Weights of a small transformer language model.
Size: width 160, 5 heads of 32, vocabulary 8192, 9.34M parameters.
Architecture: RMSNorm before each block, no position embeddings, biases on query, key and value, untied embeddings, normalized queries and keys, ALiBi, local attention windows, value embeddings, a smear gate, an embedding shortcut, learned residual scales, skips across layers, LayerScale, capped logits.
Training: a variant of Muon for these matrices, 256M tokens.
Each number is 50 + 15 x the weight over its row's rms, rounded and kept within 0 to 99. Layers, rows and columns count from 0. The size before them is the row's rms in percent of the matrix's.

# layer 7 MLP down, 160x640, rms 0.0885, rows 152-159, columns 192-255
101:48 43 59 30 69 47 58 54 46 39 43 53 26 69 15 23 45 33 50 15 38 51 71 60 32 52 56 56 55 59 41 63 52 34 44 42 48 58 49 49 44 44 42 78 40 46 45 52 54 34 46 26 23 66 70 40 65 40 34 37 41 48 50 19
097:48 98 65 68 51 00 56 56 50 72 89 44 78 49 41 82 40 55 63 32 61 32 60 31 79 54 64 69 20 78 58 37 48 50 35 41 31 69 55 46 60 16 32 30 48 42 65 32 54 35 31 45 24 50 40 43 16 69 71 17 62 60 30 53
095:25 51 37 59 35 37 42 46 38 80 70 42 55 34 33 43 66 61 39 14 25 58 17 39 68 68 44 25 72 56 69 49 56 57 65 84 78 55 20 30 50 62 57 38 70 39 46 44 52 77 59 44 29 49 38 48 47 48 51 57 92 41 55 34
097:53 91 79 67 38 48 64 59 52 35 39 42 14 33 53 57 46 53 76 55 26 29 55 63 33 47 58 32 33 40 10 26 73 75 52 70 36 66 58 39 42 70 64 32 57 48 74 73 57 13 50 55 44 44 31 50 30 67 72 46 46 43 51 65
095:43 57 30 35 48 88 33 38 59 50 27 51 34 59 48 61 62 42 45 51 50 70 66 70 38 67 62 68 78 70 38 49 72 43 42 57 45 66 44 68 69 46 39 51 61 51 46 32 34 53 44 60 54 63 82 56 75 72 39 52 47 33 46 49
094:60 46 48 37 40 95 61 64 60 37 69 33 64 37 59 81 20 72 78 44 70 51 42 41 44 47 73 51 50 73 42 28 55 42 47 77 50 46 75 68 40 51 85 36 37 45 75 41 44 73 06 65 74 36 42 24 59 49 48 51 66 47 46 49
096:43 65 56 72 57 43 52 63 74 58 48 34 60 48 24 58 55 57 49 38 35 57 74 41 53 68 57 57 60 43 42 72 73 54 63 47 44 55 70 44 57 60 28 59 67 27 54 57 56 13 38 49 54 11 67 55 33 51 55 53 52 40 13 39
099:65 43 38 63 55 29 51 56 49 33 66 30 52 64 64 45 45 31 36 53 44 60 37 42 32 83 69 64 74 65 70 35 62 65 42 35 50 42 49 35 36 61 68 56 22 64 69 57 80 61 36 74 55 45 39 18 55 50 26 34 35 53 58 40